Each number is 128 + 24 x the weight over its row's rms, rounded and kept within 0 to 255. Layers, rows and columns count from 0. Numbers have three digits each. The size before them is the row's rms in percent of the matrix's.

# up: layer 3 MLP up, 1024x256, rms 0.0636, rows 291-390, columns 128-191
# down: layer 3 MLP down (transposed), 1024x256, rms 0.0494, rows 291-390, columns 128-191
up291 098:145153130115107123104142110151143181076154154141153149134140094103099123151104089149154140122124126176109079139077199115078136098171158096153158153135155101135150133131146113101079111154145128
down291 099:127121129153135120143090134124143115123126111132170197107118126117115083106108175076162187113071112118125095079148105181135122122143126147114105116135102113098110137117155146123130125129136145
up292 106:106108142189142141114112130126127145129113122110106119130113132191098107083104094121187123123144120176105194104144158135134110145152143125072115160152139121137120140153141136165153142131126114
down292 108:141142112112127128145115134127128117104182119163128133147127116122131126127108087101108102182117150165130127100140100137074152137131148119132133136096146130088172110096119100137057107139117163
up293 096:108160136114101092116079110129116110112141151132110128158115154121102138067094101075168108156166116163094091180107175086163147085151102133130148120110154131125114113130073088084091110122114160
down293 097:131063161064182094120162150119078137093134138097139159150126123121125140143150112137112114154119156151094126137166100115129159130164101148142140114118150076156146133130134117134150189124148132
up294 095:139145114141144100104140100108155113160118090128143137122152098125152091098167091112116127136097168098140122159132147094129152155101128129107104096117118110106121153102111096112143107132136082
down294 098:142128134103129122140139135116100147116164147119103154129132083121097133125110133126093144142130172144170122149123118106124094139129165130118182176141125076125103146137110176134152099127141101
up295 094:136134110168142124127172165125110124127101109131118121120130101154163117090141121125128115159118101188123130178105122087149118126155098120068133086146099151142125159115151133158130101130133129
down295 096:149130145151160118095108134120122132135129116133172131133128099137112138137133091126160164110117121133135110146119096162156102183131135137112126100114066098150112125150154111163140113095144106
up296 096:139134103102160146144098135105151149154110119108133121133141131113161122146086155074129132106153142123170107128152098078132172115125103152100078135149093127112125131083111112111133160143144136
down296 099:101116145128149080122108086124144121166120155112157130148125141128130171149112123122134102123158102119165145100142117100125162135084136109109121131081114196136081084157119110175160154122131124
up297 095:096139110140086120122098086137140158109095155148151182134144097110144140119136166138131154102125189145124113109160136133100086095112075115118153098148116147141109101166144101108120113120136135
down297 097:136141116107121171132149097175150162127151158131117125154097142126086067101136145153131143140172142134111147078131095170105153138095128148117107133107135152123129140121144086113100128144132142
up298 099:096133091169068125107131149157122140135115111124121111149095092168134128130132132121111100132111114135186134129130139163134108105108128122140142106150104122117149091145158123138119091126150160
down298 098:080126138088110138140131130120196144110115128162118122141137115117091117157123104153141158176185086165090156133144090151104101113139156116116095094125099131102116113137114112133114145127146094
up299 097:107155124154139161112121077134139105133135124138154161076137140124118165106141125066173109104164114113155142100137110162104131120164159102139116142143138118141088141140098136097114154107134140
down299 095:127116136160144100097143164106129162159125144106169117180124118129130136144130095140103116162125129120083178167127107147155098107101144130069117132113127102105122135103122109120151123125111110
up300 113:102091093185135083126153082107167075113116120143141169124143124140133121131140118145142160148136107179116079126089155115111111150112108127138128091134130123119142153130169122143123113142122134
down300 111:135108147076122151107147160130114160133109146123139129116178151117153135153083121168123161134118128139165116136185124163159125148144144114105132112118127143115171111120125090168137145110126131
up301 101:111126130126106142135184106153087144141114121131119092119114122167135141106127120085195128137138151149142108114141098135109149115106128167121118092126133127141192161155071124142182126130099186
down301 099:135164088098127074194096101143116148106150112133154166094139143136101166150120107099072092110140125152113117097135132118146099128135103127150122151154142107125143117169103198109107102156134099
up302 091:109146134123103162146156113134120114171105105152129164084114115150132129128124130126118112148185106138162123110100135123095155105117181118095104121149150109117114084102131107124151134137163199
down302 090:147131140153117109113125109160157158145132147121156104150152136122108145081122129144122155115104120116111137111166090133126131129160096178163156121136113169147153132113124123145092106069128130
up303 102:097134140127110149089174129107125141141091124138105147096124084108148102112100161083117112135135161094152131118101130098089095089159100120097081120149130160151139141130113142142157114100117132
down303 104:131145169107112132156098134162127181134094107117107137155150128096112178160137110135145092149074125115122160110138075118124123127135128133128122156082154134112069129107146127118125146125133137
up304 093:096189076160144116128134149120188104143103123164100113103168127115128140102115147124144101124122152163155131123100151134126137125060134161163114145166097144152145169121087115088118171155116099
down304 096:139114119088124142141104122077093138108135171123143143135105143134101085135134077115124137119142101120113143145184136157062151112130139132119150190139113103138079155132170124089146073121132180
up305 105:124139101103108122111152111134164150121094115146128172137097136116173080119109114094153085152136142113166127169119138108139144144124125122103129130161132132106162146097120123124114104127158105
down305 105:087121117104165106131121139136135164194104115117146123131186120123129184119132121104135137134145104135099133133093122142107153122091183141092102157165126101120107117109095155148158155102099101
up306 101:137140125164115086140145175106103085139177090123151128147140113132129128124096111104140157124137106115118148103136155112132113137122115128148111113135131096108117116130174116102123112130106104
down306 104:101102150139117122155140147149073097092126156148146123161132135162102098159139135149115122135142128117124175145116098122120128127137149130144175099091131078164137140104149111145163154114115089
up307 093:153132103145098167113147122131146075149124132092096140115120121131105075115125167126128130118127129140102145106098120115124145115077142125131119145121095103176134142104091132137150160139174137
down307 097:098158101129126104115124155145113146170130121146130148169129134124137112126091078090130129145128140137140131127185145122128102158149124132154111170157143169120168139136104155116138136068119090
up308 106:130093133150086098138129158142123154153137131105151119073101155152132130113102116120130158121087141101112103114118180111118089110142121134135123097158094071133149113120108103157097142161119124
down308 107:099146163136139156150134128136183100103111161164145167102144093122101139130145156110133131127117119138106137068136123141120108085139147114108127115108136096117128152114150110072142063136174138
up309 091:164146140121112096142090128137114104135147097105120141140121121141134183129096133144133115143133142140141134101119141106145072145126108116124125115155085124156128123173169104105084127109109157
down309 093:109135162124118096148097077127128159182107112166148159148158105112123115101138140156162159115168171150141084144154157125091152144088112128171088117127111140148134097132136162106144157119122159
up310 104:160146137117137106141105124181164123149124120134092131123096106146126117123145096110143152113077132123134083158102098084157076124109141154136143137119116134143142128098177133123112125093141108
down310 105:149135143121114156122133129130125093144139107112162167121119116136116123143136137104166112086107123112157143128139124117126168138117085146093109159165144131107087163120119138146112172142137135
up311 095:141118136132068111108139124142155106130137061124155143149086126134172140120137129129141134129099163158146121149104145094080145098103132127167157164128107105146112135106131148085126086107150203
down311 095:149088099120129123103126142119123165123139144140142082081140116158113119145114146125150122127133147130190148131124101127150109125127106123147080099134132116139114127139147163146134100103127137
up312 096:133131156170127129074111121145154117115146136131096112125137132116207117131112105104108167129150129120126159136141119120090154168122151141127115146093131125145111176112126117107134109167115159
down312 096:131094118141148084124111151179104089137145164148163146136143127156091112111089134117137103142132103118155125152129157114110098132146122094108118141200140117105191133148160110125121119115142096
up313 095:138127081117140124126090139096103115144113096123130111171114113104114127119108100178115138118147145167120143154097143131124159134151113112142081098140113110120159125131112108103151073082136157
down313 095:115136125117120129082127122132100119171115136184117127159155145138101155158157139153101154117185176158118147154132134158169112103119098105133142145128097152115092118143131169115158119111124135
up314 105:149124155157138122134086130096133110135094123097149165124092144117131100118152095117163115119136134125132114139107142119129116176145103106140135121157124103155123162091166147112096100119118125
down314 107:095146115145150115115105125135134127171123144128144135111127100098122132100118154098129083082130128145113128131173113130135152124111147117129110145117104092111110167084103117108164140178126132
up315 098:121121124110096161089118101085124171087119149124159147144121123174115127109164129146138106136129110138122129119084106134116129127110151133105089105151153136108161168152107103128140085125081147
down315 099:117131133107152122147128142118126127162152124075152137113153095092141125148134147157095133132122098132152133089153135139128151125137178102106151111168126116141127143119126126131115165158161053
up316 098:168147149149160135089116098174104120106126101128108134128098106122138104147153163140148071121109115176129098131082153119098149162103126099150130123142116084123139133109124127158098166085124093
down316 099:120145116073135138136162103169094136163128173133136141111131091132109105151132092160120152113137118077135165112164102121154126128141126145141135082115100130110157114146095129141148107149148135
up317 090:134124106170129152156132176127186111166108107120107127108150098086156095092179134135152137136105143131113073184157144070100166151126149143173070122123118148149133163122099121087123092143138151
down317 091:092148137123130139095119159118103127149148115133126134094139111145098154164112093083106147131133101113198115126174075182130114079112095138142143129126105106146156138085149166105090122108110120
up318 100:122152109091121140113082091129142146097128119080104128105094142107133143090157122122162122121080081173097112146135148105116134137098178122144084134140082110143156125176115150099102130122169162
down318 098:152130135153143103097132111137135130106138143110132110125134154159157136096117111107128099133093138133142121128146145094171109095164112111106137078104149155080165125136113172127088096143131107
up319 101:098119131139103137167151116067123134146103083121138095173148141112146124088144127112126092071145159144158087122140125095153140161119149142126091107127076130140122113126127125128118143102139133
down319 102:125096106147096155139162130114113113114114097131136161131179132129094124114089101119170095153141144139102141118153105141151138117136127120187121162136121107176149079167148146088137154128150157
up320 098:159120147096154115120110138137102118142110099130172127165165081105129152140119140084147116136131072143128123129113120108134144108154184125076123129106151136154128160097119111153124115106115099
down320 097:124092129140083120141144145129085131124152138118107119167130160114128137125108088150134127122056098120082127103100133080128127145128135148139117091124159109138145155122146130131148116154101157
up321 106:137129136131148115117100136131150150132093107106131157112123126169167140119122121112115144093154134111191100135160134131153140122083132163105103099136125093160108149138110083189118099091127163
down321 109:109126141104133160123097126157138131117100129124151092138107111125122112122131145130139140157128116154115084104140123169147099131177093132116144131149081099144146158135102160117172097151106168
up322 106:117075089147128147147129137107143130146106129116120155153143121164122128091097092156106126120077158100127090119104191122157142142155128113109139124155110115142142123108146136145134156119154105
down322 108:156150151117114114099145131161135139135159112087069100153112168116115140143158118103120161099167147107130113140118115082084164124151167151084125103167161130148132118118116137166133149131120144
up323 100:119130088160113136096143163104100171147144118135157127110086139114144105109125135112106112141097115170118088144116139154129128117132076139110149114126115157126100139086170097122142078073132174
down323 099:116098101108128170106119124125094154135110173079159081118151149126115134111129158134156159147141136174151136157113095055105152085132162164127115121097189095152077156080156113125124165116098104
up324 098:088112139122146155168111134102153130111123111133069129117138141085120135118155133107138113108155079103153120127139132133153103099142142149167093150122140129117178102130109125106104104129139116
down324 094:150135112147109120146076140152146113113129161131177112116103149092159132157084110104135129129129135119141135151108157116148130101149091133123141081122160106124144129143124147116130121093114119
up325 100:127151112087120109117138144121141141133106148091166129131109178168128131148135185138116104130139103127111133133117158109155145115115134151161123128169116111122111166099145119099141088105125137
down325 102:116159099103134124076129113178121173145163145124145137185158133106118186110117183141112096151114152158099130150115125117115082145143143153057092103112072122150124135149120124160145130115081084
up326 097:129154077159128100099113141133163116152144124105124075179135133152132103155108160125137168101148145116110112140145179150171130144089133142116084132154124101148137121124121121121110104159135158
down326 099:146155157129118124148150094144110131142126118150125130128086126142132183143117170099114145121117117114112122159137131129134097143142137136096131131137100108130148144139097116132186135164111129
up327 112:170128121138119119138111116115156126115116171093114187180115129171132119134131141118131127143144127112137141117156121129153138145123140155180135126208119143117158180118159081086103113121114102
down327 113:130162101144145129118104128133105112129143099143142167111126118134141133098087088127161122111103132112148070132144144151097145121121151152098134132123135103123102115129134117123144125116129158
up328 110:108110081113153122123107138124134175134157137125148091117109063122180126116102168105123116147149116110124105124122143083156122105098142087107091122129114123108155100099119116052099130146135143
down328 104:136150079079155132115144097117111155141154140133172124095130173139129153160097134129148147192146101125131119127111075090129130157115106115129142110125104122086193148108110142145112068135141171
up329 099:085130116142145152165093112077188112152117151086135130139106106127130137095134102149095090103086131152116170139157164163173130105081151125131100125157131126131102131118127129101156103109126112
down329 101:114087126150181148078152097157113131125142091152094155155143109169124132153111121096090151154117115128122130124131155144111090102104115119116172118120151133111102115140153117158120203154149133
up330 094:124102115152139131129131103113123127100128167116114134109111145105144106159138111110101134107151113146145175098128133120117094171097149110117119151165122110156163137188114101161071162123140137
down330 095:176109121125094134126087119147151103109093170130120126095155142148087082114113135100162120130102124115115108156095108126191136115130115127093134117130105092147164134125116141120141126100113115
up331 099:140104131165143126146142143132151128110132112100063122164137131129150108085120143160064118105129122127168136094087128110119104105076152117131083098168115110111153154122116123127137158123170098
down331 098:125132128120145134101122127140156202132111136148097085120117081102114164123078137139175148129132161110120185137149143149132126130158152112104121131115108152134144110131158185127109123119188121
up332 107:110118142134168150122137130145145130090138103120141166110133153128132076125107125110090161123131086154143146137142129113148139123119122145169148153144136119107136154161124107108131162130097098
down332 106:121166107079109113172151117147131140152099102149108149115130158129148171138124083115125103148166150109152105123147102139139133115083145121072137117133151145131120122172159137158126134161140148
up333 101:135162160132088169119086139120130140149064100133101115115129123107146120166095153116137128118117107119130142139095146117094120100128152146156084147168162119163127168077108121151136131141122136
down333 101:132151097125145099112169138134110154124128154116133090132123129152152154114149100133087090156113113139131162148124088099156096099113145135109124136095131117145154103123128120126104115127152130
up334 099:143136128132116146093159105147106144139163142116109158132132112140137118132099142107134138150149089164087093132140103103087153105058153166121143105163143142119144112107097120130160097111104158
down334 096:116126189205137111149143114120102160139127099136162142130131125090119166120113083147134148165156127135101129105130136120132131135175117081107145134121107102130137142131169090113121144124162077
up335 099:088159135112142150131167104139157145120153128099141160087110100131153135110158127118116079145120137121109129183093161093130122137129156121139115126135157146168161151162097141104153097103120137
down335 098:160139106128147123170105092132156109106101134116127170090131148172086116139136139133113153124082102116173106121093131154097112112111101111139145130117102110112125093141125174154118083182194110
up336 100:128143127133112131122187124137146140120118112136085161143158080117130137128094113145090129126141109114121123126114129149127129076164149130123143130143130122142185154118117103101131074047159105
down336 100:142156122155102148096129089111074118135129133116098097129134112097138172125135122161168140125136131162126136151133140103136122135126095132099146077146116099160133102141109155130141148085116151
up337 101:125145138154150139123111121144114076093111127115119096110147135110106118127093187125123104117082122142103120147092132149128132091129153163140109082148133120108157181143085126113118075118086139
down337 099:122083100104134155093139132118117162096132134126159104145132135160188141141131111104171077139151124100121131125164108101117151154137153153100146152155173103093127084108107128102156166154149103
up338 097:112106096147166091132106137137113109148120162124091091124124115124071103130151117163098107146125108098119181117141175082119131144175121146080111141146092120162134101140171104097120121116082107
down338 099:151150158129132137116132101151145142132135158071143137143139101136079152109166114130126154145098104130125095114097150150118140114103127128108167140139124161129130169145134151161116099123209116
up339 101:115182083140122145130136099081160163130147163120129137165094144116143153083065131112116112110168150106103110161127097120129157113152142150116115136097098152104142118138120115141137181139144104
down339 098:169124126142116050105111118130112117105141135111141148134158152129076169116169150103147121162157129123144108146126145098133113153110078132146149105140112099122105123113125131151129130136133071
up340 104:135127093111149099146119111104119128101106053133099131108139171131099105093127149119124110120073087130165088129133160097160098143138079109123132132114139073138176131124155140158132128085137170
down340 102:109103133089148173110081111115144116136183133128171154161130117111123124172158104091131132118176161118124132122141125086096135143064116112135066131124131147091110140106115132115128137134158103
up341 110:144148106145108146130130111151169118140180140097132156117148150131113169123148139113085142132136068172103144095116121081111110157083127162144128099146143155121174137120137143149076141139132138
down341 106:116127145114103103123085144143172123149132181143141132140099168167098143140102096123129139157128133114127131179155121154120123142121140113108069135154096116157144138103107121150127124106147116
up342 102:137136118129145156149127128100117121146104138119081161143120162092155078074162147111119153135136104112111117135135149144131133084166121161151130118121091111149147123166096126130110107119099114
down342 105:143125143115109137133183135129128110164129111148163121156168155144129144119125117152127115137129126104117065134143109122114132162134155125107114135127115138101161143153138112172114125116152146
up343 102:115127087136142150116124146124141142128098113105158106128162151177105131085129158125118138106117146161146118135108134119158142147144104137165129101139103104103129114179116129112102144103095120
down343 102:135132137178171146096137120156137104087094118103146164108130119118145115089107143139162153143173090201113127139149137185145138145142095101134106101155175151126121101114107127129073143137118120
up344 107:167102120103137087121109119093162088129098113100114106180144145146104155105127124104126130122109124120120128099161160140128166119100131206144129131118087118113163133099134137139125112145169123
down344 105:121130131153169165146148176113127082107105133072072134161095112122054107127155138136153127156184153129107117117158110112154127137148154162164132111133071142147124130134116105106120115127133130
up345 108:104102124132169135130122094098163147138122126129118130111080126131097189137137126121060108097119137136123160092089129125156076130144119087161148133187149097114144165148110115120116123092138113
down345 105:119132123126064141138161131178096131125112122135119160151132145145172101138073130128148112094142133061141156124121159113138144129122144154152121095112095098114141140123070161130130092158140094
up346 107:121144094157092101139135197116110100135121102137126127118125122127189107104148114127165114103113123146110094102130134105142142104158146124124106084157108107124134157087129114105156125121164097
down346 107:146107146113120120104089101140121125161132193137128141111134144100092161128130089102090148155135136125097169139127123088151126127150157116124128145140146150122127082176133145153114143126091123
up347 108:094077145149154093150120138110143122149097094137121116121128135147138161104107144108130093106103121090124140153113181109126105114155132175169103123134143110115151161097140126144162145101095104
down347 107:146121178120120180098098146160122140086074125126143127140143187119105135078160114109160125139140129111124129138094132145100101101127131121142117123118108095138136156108136129113089124112115129
up348 092:141071099142155129176141155138087148165133110112106123131088154117120112114150126118127102157165122182143133145121149124140129142116146144152098147128132128104130137139160138162145114128107172
down348 092:171099141131148135120097144119118141131148116131169102088090155129120145116115103098139170113168085100077147083117090132109103124154116159111101160112119155140129133124133105144171182133171132
up349 097:129086147133120155141138129183086131139138111141101105140151131134160132147059166138114099117116134146106123099116135110101131119093150096155118155141166110108159150097088123106163151127116138
down349 100:149136116134121131104169136166105149148126129126153186104129146148124149114143124122139167154176127134128117099145158142085089149166141133109117116106106136135103114143134124178161087133170149
up350 106:144172131164143154113121123140184087147127127130139130084063133105163118146144203098136109161142152108122118154132103132121112087158111130136117128162111124096107079096124093110144155108148160
down350 106:146126100137148112125142171105130093101116161136128104150128135146157126138131085088155113112178079131191151162156111095126135119109130129126136117095190183131121111116087165108110136166150133
up351 096:131164099117136104163130130125143131121113101126099081114127087104167086093084126154134136166145145099147117107110158083135117111164152112169137113131136140126157096145162100154125139085163127
down351 100:103098150117076092146114102131078105129122119157113120093112134141117068103151159124146133142150116120135155125115131105128123112131087112149145168068134122130116119120161165156155145134147137
up352 096:103114068154139147138132094119116140073125156100130122174145146122129146108133096113082112172120133117118122146162142133175157099131128156180106088141137099109130137175093128097104131149164145
down352 095:122145100133134147095098154127125122178087112101085108105154156142122140129076129128159144171158136083126106138143116107118165127111143121116128113137127109138113129117164139094118148142129140
up353 099:116140151140106128116131140103107157107153085125153125134108114125134128165097135116104154113128117145125110169122172130105143117097152138103130083130160139136137143106124123129093102129101121
down353 097:148135096115148101138146120133129104126110127137115134088180168144101127099110114125108129100145128168127172158121135119114117162101121107142130177133145144127124123121163151106110124145159137
up354 098:148112050132161109098098089105153149126120134149097153125134167184168139122102140107138134137153107108096137079145117128138146172110132126143129135137144126121102133131098131159099100114134080
down354 097:153145141141106115166108141119165121135107135161106124131135166116135137123122110107102133158118126117156079122117132171132127097156075151101150126076133100165131129179144178129153144168100132
up355 094:146091124159154129130124112155150169099087100087141118175127127147144135126137091136117142153147100117080141127142138125131143129140127103134154143174124092141111124082136106127086118131113141
down355 100:126103120128184129083137170117105122167194150117131085050174119118113143129132148155104140172144103107151122123168064097089126136118106079125130112112135140152127124142123147119115109088126115
up356 112:136136177114132172139080115118147146127098117134158132133134145146158088127136092091162129149194135127165152139137144136136114115111122161088114111164146146122101162105148120128139103154159123
down356 110:131131065122145156125083158113145100101101168165118113147119146117096168149119142129134080159092077151126135158166104070092135092093163143167158127108163146136138110093116133108145156158142132
up357 096:138130145162143180114128109148095128139149102171130127102093126137173114136108132108180104170113119102161118159125112089100097178114176160146124099134090105153193137136107114106148128082113156
down357 097:137128129174096130137126134122122106169124138142133142127145087160117148142146100147156131142168114116100135117098123143148102126144112148102125112138144160122109102115101115111166112137141129
up358 101:143086075121133127113130136139155090126070148095142128109121146135169156102098099085106140168148133129152149102110175115139127139159099136146172144171093098125111117097140154131083154104166136
down358 104:105159154123146117118169085163123150117094159070179123130128091149146106127099147112105137143124105120128130131142127098134160116145134110103080093153109146080150162145080116174165103123127084
up359 096:101086110172080117157121117122121146090137092124093133100135147139128134149185153116157146131103150155108146128105138116162144134117165131105116124133152095120115103175086129105118102159124109
down359 097:152121138109146121063103144126102130112128145135150108130125132122096090094106142149122100173138139158171097123104076124129122128135129153140161157128106060146138154152111143111152109138075126
up360 094:088142148116125135102105123129186102169103143098119092129108121133121114108104143132131148106124134158148151132119125136151137095134122099146120138145112153126148129182102134161119168144116128
down360 100:134101143096110109103114147134109126099148127166142116133093109131116129144093091109174093161155128117127127122186116156119129145134164125148163136116125090119110150086134122111126120108140160
up361 101:113063133176144115137130143103151147126098143097135063135125081093126098117091120145103138111129140086137112128095120104139175146145076107147086135142130125126123122092147121117134121111094129
down361 102:154148117169146138163125153115142138145112139152143137116185149115125125132087104154131146119152171167135099124124095111128129142142136135125138138119165124106105124149134106149101133101136099
up362 102:133108142118154122120125159135131124075113116116099146129141109156135146140064147151092128128134093108074155124147144145077162127158118147108143114111105167129137109090107096154181131123154131
down362 104:123146142103123168149089148129143097116114145165153167132142140150117107116149113152155112144113141165130135135119140126097063130104126134102136153096139143133100136117109104157125128121183092
up363 101:125147146168117096091090120135127098120078138108114144131131124121142122114130163134073156151120111154116129131151171103150126129106124109144141181135157106132119130094124121144138137144160120
down363 099:125105131097122154134140145127126128150188125113164124155120129119150089159133116127118174158149141108126144137114111133101102149132157170104121137136137120129151145108104110121141097149085096
up364 096:146125148145106135153122159098138119132104121115110145137105088124151102110139116127140163115124139135119122167149146119136112103111173172108123125122147110110133137151091140139110129160052164
down364 094:136147125128133087091139090139115133134135177081100151130141115097111107115118114110080105127121102117161145127166137136113106149098121136125136118101109161116139117156112152124097124134115127
up365 091:122098174149177189157133147172119160143124140112153153128105158106085083137161149129120114149134112172162116104113170116086150112128139154182092144130167166107144140144151134152128108114092142
down365 090:124136146130141166088127113140162130146142134164117106156168152087139156121128061125134090101144082096126123124147065121084116146137170143119142148119127129114109095121102134128156159163121115
up366 097:111167118127109128089088118120155139140169155105139100139105125133148087107091159139138111080086113128135146140154137143100123109120177121121092099122135148137120123159103107156118121146104127
down366 098:130115132122122106140134135094155139148107159141131150099134107128165088125147147075163095122155131180106114098127148171150102096130136113133158133158129103119130138136148162149113124155143143
up367 102:098146104153153125160157121123126135153130157058112123148125137170116106111068128077117114098113172125161153108121144115150182128089127132200133119114123077124178096154153138129120119146124131
down367 100:072167122135147130123142149119100133149122137165142172053138137094114148146109194101147113080156098126107147108107145103137146145150179096105130149102127166163124116131117153133157153109105145
up368 091:162153132128100161090097154089128136139144154120092092107110136113143072136114141099116108085124150133106154173086080133155129092115131170083145133143115147116164139076131116126151120054120167
down368 094:146138097132128119118100110127115099135113107168157106123088126122108117140117138124169094082131094108114102115103096110134122114135124158143149147120094124122127124111162160169151124136146096
up369 099:116125139091141179155131109091139128092085150092115172150087096125167131139123109112141133132106108124154122098112130119132131105155114165081102141126090167183113102147150131128136139142136142
down369 099:130128138161107180133127139132099142101101147164129122134144107146138101152122131123146103115173101133130116135105117146132084160143098160060126148130123155153108087101151152134153165170125120
up370 098:185136130128132107145124161098126162130111119147060146081121142110137138086142150112098100127103101144132143180150123160101171165182183155121125139142137137143112143093108109155098064103086125
down370 098:122136113146106170149126127154094117135126152088134151124068149138142132143109146130147082109126101147150127128132167158128144128099099116148099115149150124151109147155164119118133140166152158
up371 112:158159123138150110128135118114143127146140108145102140149104115170125084116089096108145133193111139108110102153093142119111097172110131159107120127171123143155096144130117137182124105180137146
down371 110:102139115130098134096133121154164176115129113106137129145164108115129129120114145121096129077153146167104136132137118129135131151119148104115148151130107178093138163149103154116127127110114128
up372 100:079097169151115148140161120158115125118141125081147168150056117140145137130106140106156107101154122122131115161131112120121123115154149185112136086108140081116111097155109111113131176085143153
down372 100:122146135099122113155155118143115103181095130136132087107128107104121129135166134140081104117129155175121167124150105117112077123099125119126137103131149176100152112143138099148113128155134124
up373 104:128119132131124108151104138132149123154057138126152109080113122122147099118145150128140093129144158113118138092117144085153099113161110076162143142153126133126097170072147096142131136152097140
down373 104:123113154154128120106099181135115077140122093127161162107131113116105166104115126138117107142120107117164128134125133118167109130153108134147127093124102104143133157140108095125148092097096137
up374 106:112160098151115141146099136123138132126098081134103093087123139107107106076147106109142127141136126145153151142103127074142131127122185139113152132124148077140139144133127132137112162129113141
down374 106:153146121170142132148123146104155098122122139147138126117115142110161103093151175121119128130140129158095135124148150116144143136129094131174114111147128122126108124116147124115108140143104103
up375 097:113123108141104164159115103125132130163143111110094101123100088147150108095131121114104140112108064142140149126111124113078100100102104120125120159123092136118164140114124123110147086090136141
down375 097:093149165131092124141119079137115115127167128130123104147117134159155136156157097122113178144141129082167113110136153127102095156130128118086139099124142154093146138102160102133142081136152114
up376 098:140118121130154105142167166110144141083116138144130125144128068129147111129129148135169137147116123091180154125117200122170151106175157164153132130119114160149140125130142134150149112135099126
down376 099:155149100111152096150117140147119121110106143135146116094156091145153129139132093155161138126159102108126141150130157157165111100178146126146168108116156162137115118174141142131134101140129143
up377 096:162103134129161123118143126119137079077145107126119109107131099097095131124090118127116140075112080133190151123075137116104186124136122137106150140145140138128136169117147113104141160145129127
down377 096:129144129122130137152142102191106085132121154117102126118103138147162158120089140145132138130123130155119142126135148127136126080140142102141159097051124123140111104107154176103117153162142121
up378 090:148153067122093141106175119131153151119119118117088107100110161136147138114132146144146113167141156124106113156149112073143139084066118120094100128118111101131173107126104140125109111079130172
down378 090:149108174158121114106126116143121163080142178113113165132122112120107138098143144104117129147108147134115158140113163175148097136120135096143120095100155179116148148154078194115085105148114117
up379 102:149134147109139173106171129144143132126143129102135118095123097127106134118119105104150153142111143145105104137135105146107109092133121173130097176106118118119177127150095112106104087126116167
down379 102:114120111082119147135088139103116106155125126149154140149124137108148126081154156138136148110133116118159143105112102088140110143109097083155158138133146145165113151074147113123124150139123127
up380 102:130116104148114129145102089146142114100114164099100107112110137123156157117130128143081122118100174118152127100126162098085098148083115153116143115140126109132118132172120117117131124158144130
down380 101:125144120143098113141135172154135110142149146128158104120134164105129138201088087107104138131165121158073101132090129155107101157171121143131159123162130161134169105123205130163115132114162127
up381 098:134139151130105153106121148099117138143137146111111122100128148095132148159137151116148095118120112151138151117080116154146114115086183116148145125134165120130140110148123116188077118100110165
down381 100:151119149133077148134099143125129113149123102138092143115143123088149140134129142143105146093086086162160057127143127142129099093121110134131157103137135161112141129165128121128053172137141104
up382 096:132112142113104143135144120118103136129158043136140166097062091136157110151095124081174114130126138133123120120122095140117124106136158167110143137153107115100118163053103133133132143158161123
down382 099:116144173131130127121145123141160148115116133127155130143159120138138179107111126106139181120131157100160129097177148137098131092158118114158124103133143163152150109104122133103131116167154143
up383 101:105133139143133134157180097120141112139119139062158166133107110164149115119151107095142126173149119170095120147120103142160126097145151141139092119109136133133113111115103113138131134164155132
down383 100:100130191101102118135097094153166136115088125139120105140148140120121160119167112134119094101130161140165155155135133144125115114182144161054152130122148138124118108122118106118134103133132137
up384 107:147170114111123115146122130084148131101146118128121103089154106128116120125102108110125162101143090098141095150118139140174106091083110101171118131123108126142134108129098126126129094162101140
down384 104:129130141147117128121169132156128154150117134102146145122100133184115131156119144129124112118137114107154093133123122142128086120141095137144143105113140114111147109095122097099137152101158114
up385 100:100159071088125098169158107129133116126102105087110111116109108081126130142099141081117136087093151135155119161123148131139113111146068125117134108145093117129173150110058132119119128132163106
down385 098:108130122102157093092125130166054111102137141103098108101082095167100118113121148135114113127127126118151073134131136123110164140156118144129147157111133177143160094164148112124152067115100125
up386 102:096114138161156128119134111124095125126144143109079090128127120146166140103119123151124157080102134096099165136119158116138148160151111187109107093159101115121137126118098111087151134148139163
down386 104:121102108141151104142100159143114113162122096136172120091130144176157118158140134094128152148120128119127095117142113126072127086171125127154171120171108123147096121105124116170122143101130124
up387 103:159133135116125117113093145106151191040143140140118125128149088097122153123122147158098111145113090148133146117089105088141099094116142093111054132150113140147123113133127100157144082098147118
down387 099:127094118140140143109138156139160159094175159119109118139101157140146119099127102154131130130178137109129107141167110148182178156167119142140133162144134108070109176129134163169074107123116150
up388 103:104135111164167138137155084164176120133109161102137137158124151121101119136091146101097090137092129124132138139121148114144118148140116128167127088128100132129125103130181100142112131133155108
down388 103:110131116115158082102112096132108089147145119152115179132111145145087135118146126121097131147108093117174105093130144129133153141124162110157113111163100143129119129087108178149114171142103091
up389 097:135123122126153181125151112092115108101132158099096176103148112153132097117113145143126132132127116106147132056123142155168134100112161093150044086163133127133139136104133138109110131077125131
down389 096:114143109093157156160133108108153156102195129143121125185092122176121141104120141137150151148139124104159102140130137156104110109155171119123125123109144091101110106165116155130103115174151166
up390 100:104119134163133163127117146081123156107154119102132113124118119106103099120120121119122153152132106066188131151112139132128116117130110160116100115134139095160145163146107114153124096148099143
down390 098:105087128141104128131136079120099130117094123141148116145119128114165137148121140160128136161124151105159175152118124089104122155095127060116133145097081123100126126140192105117118133094121150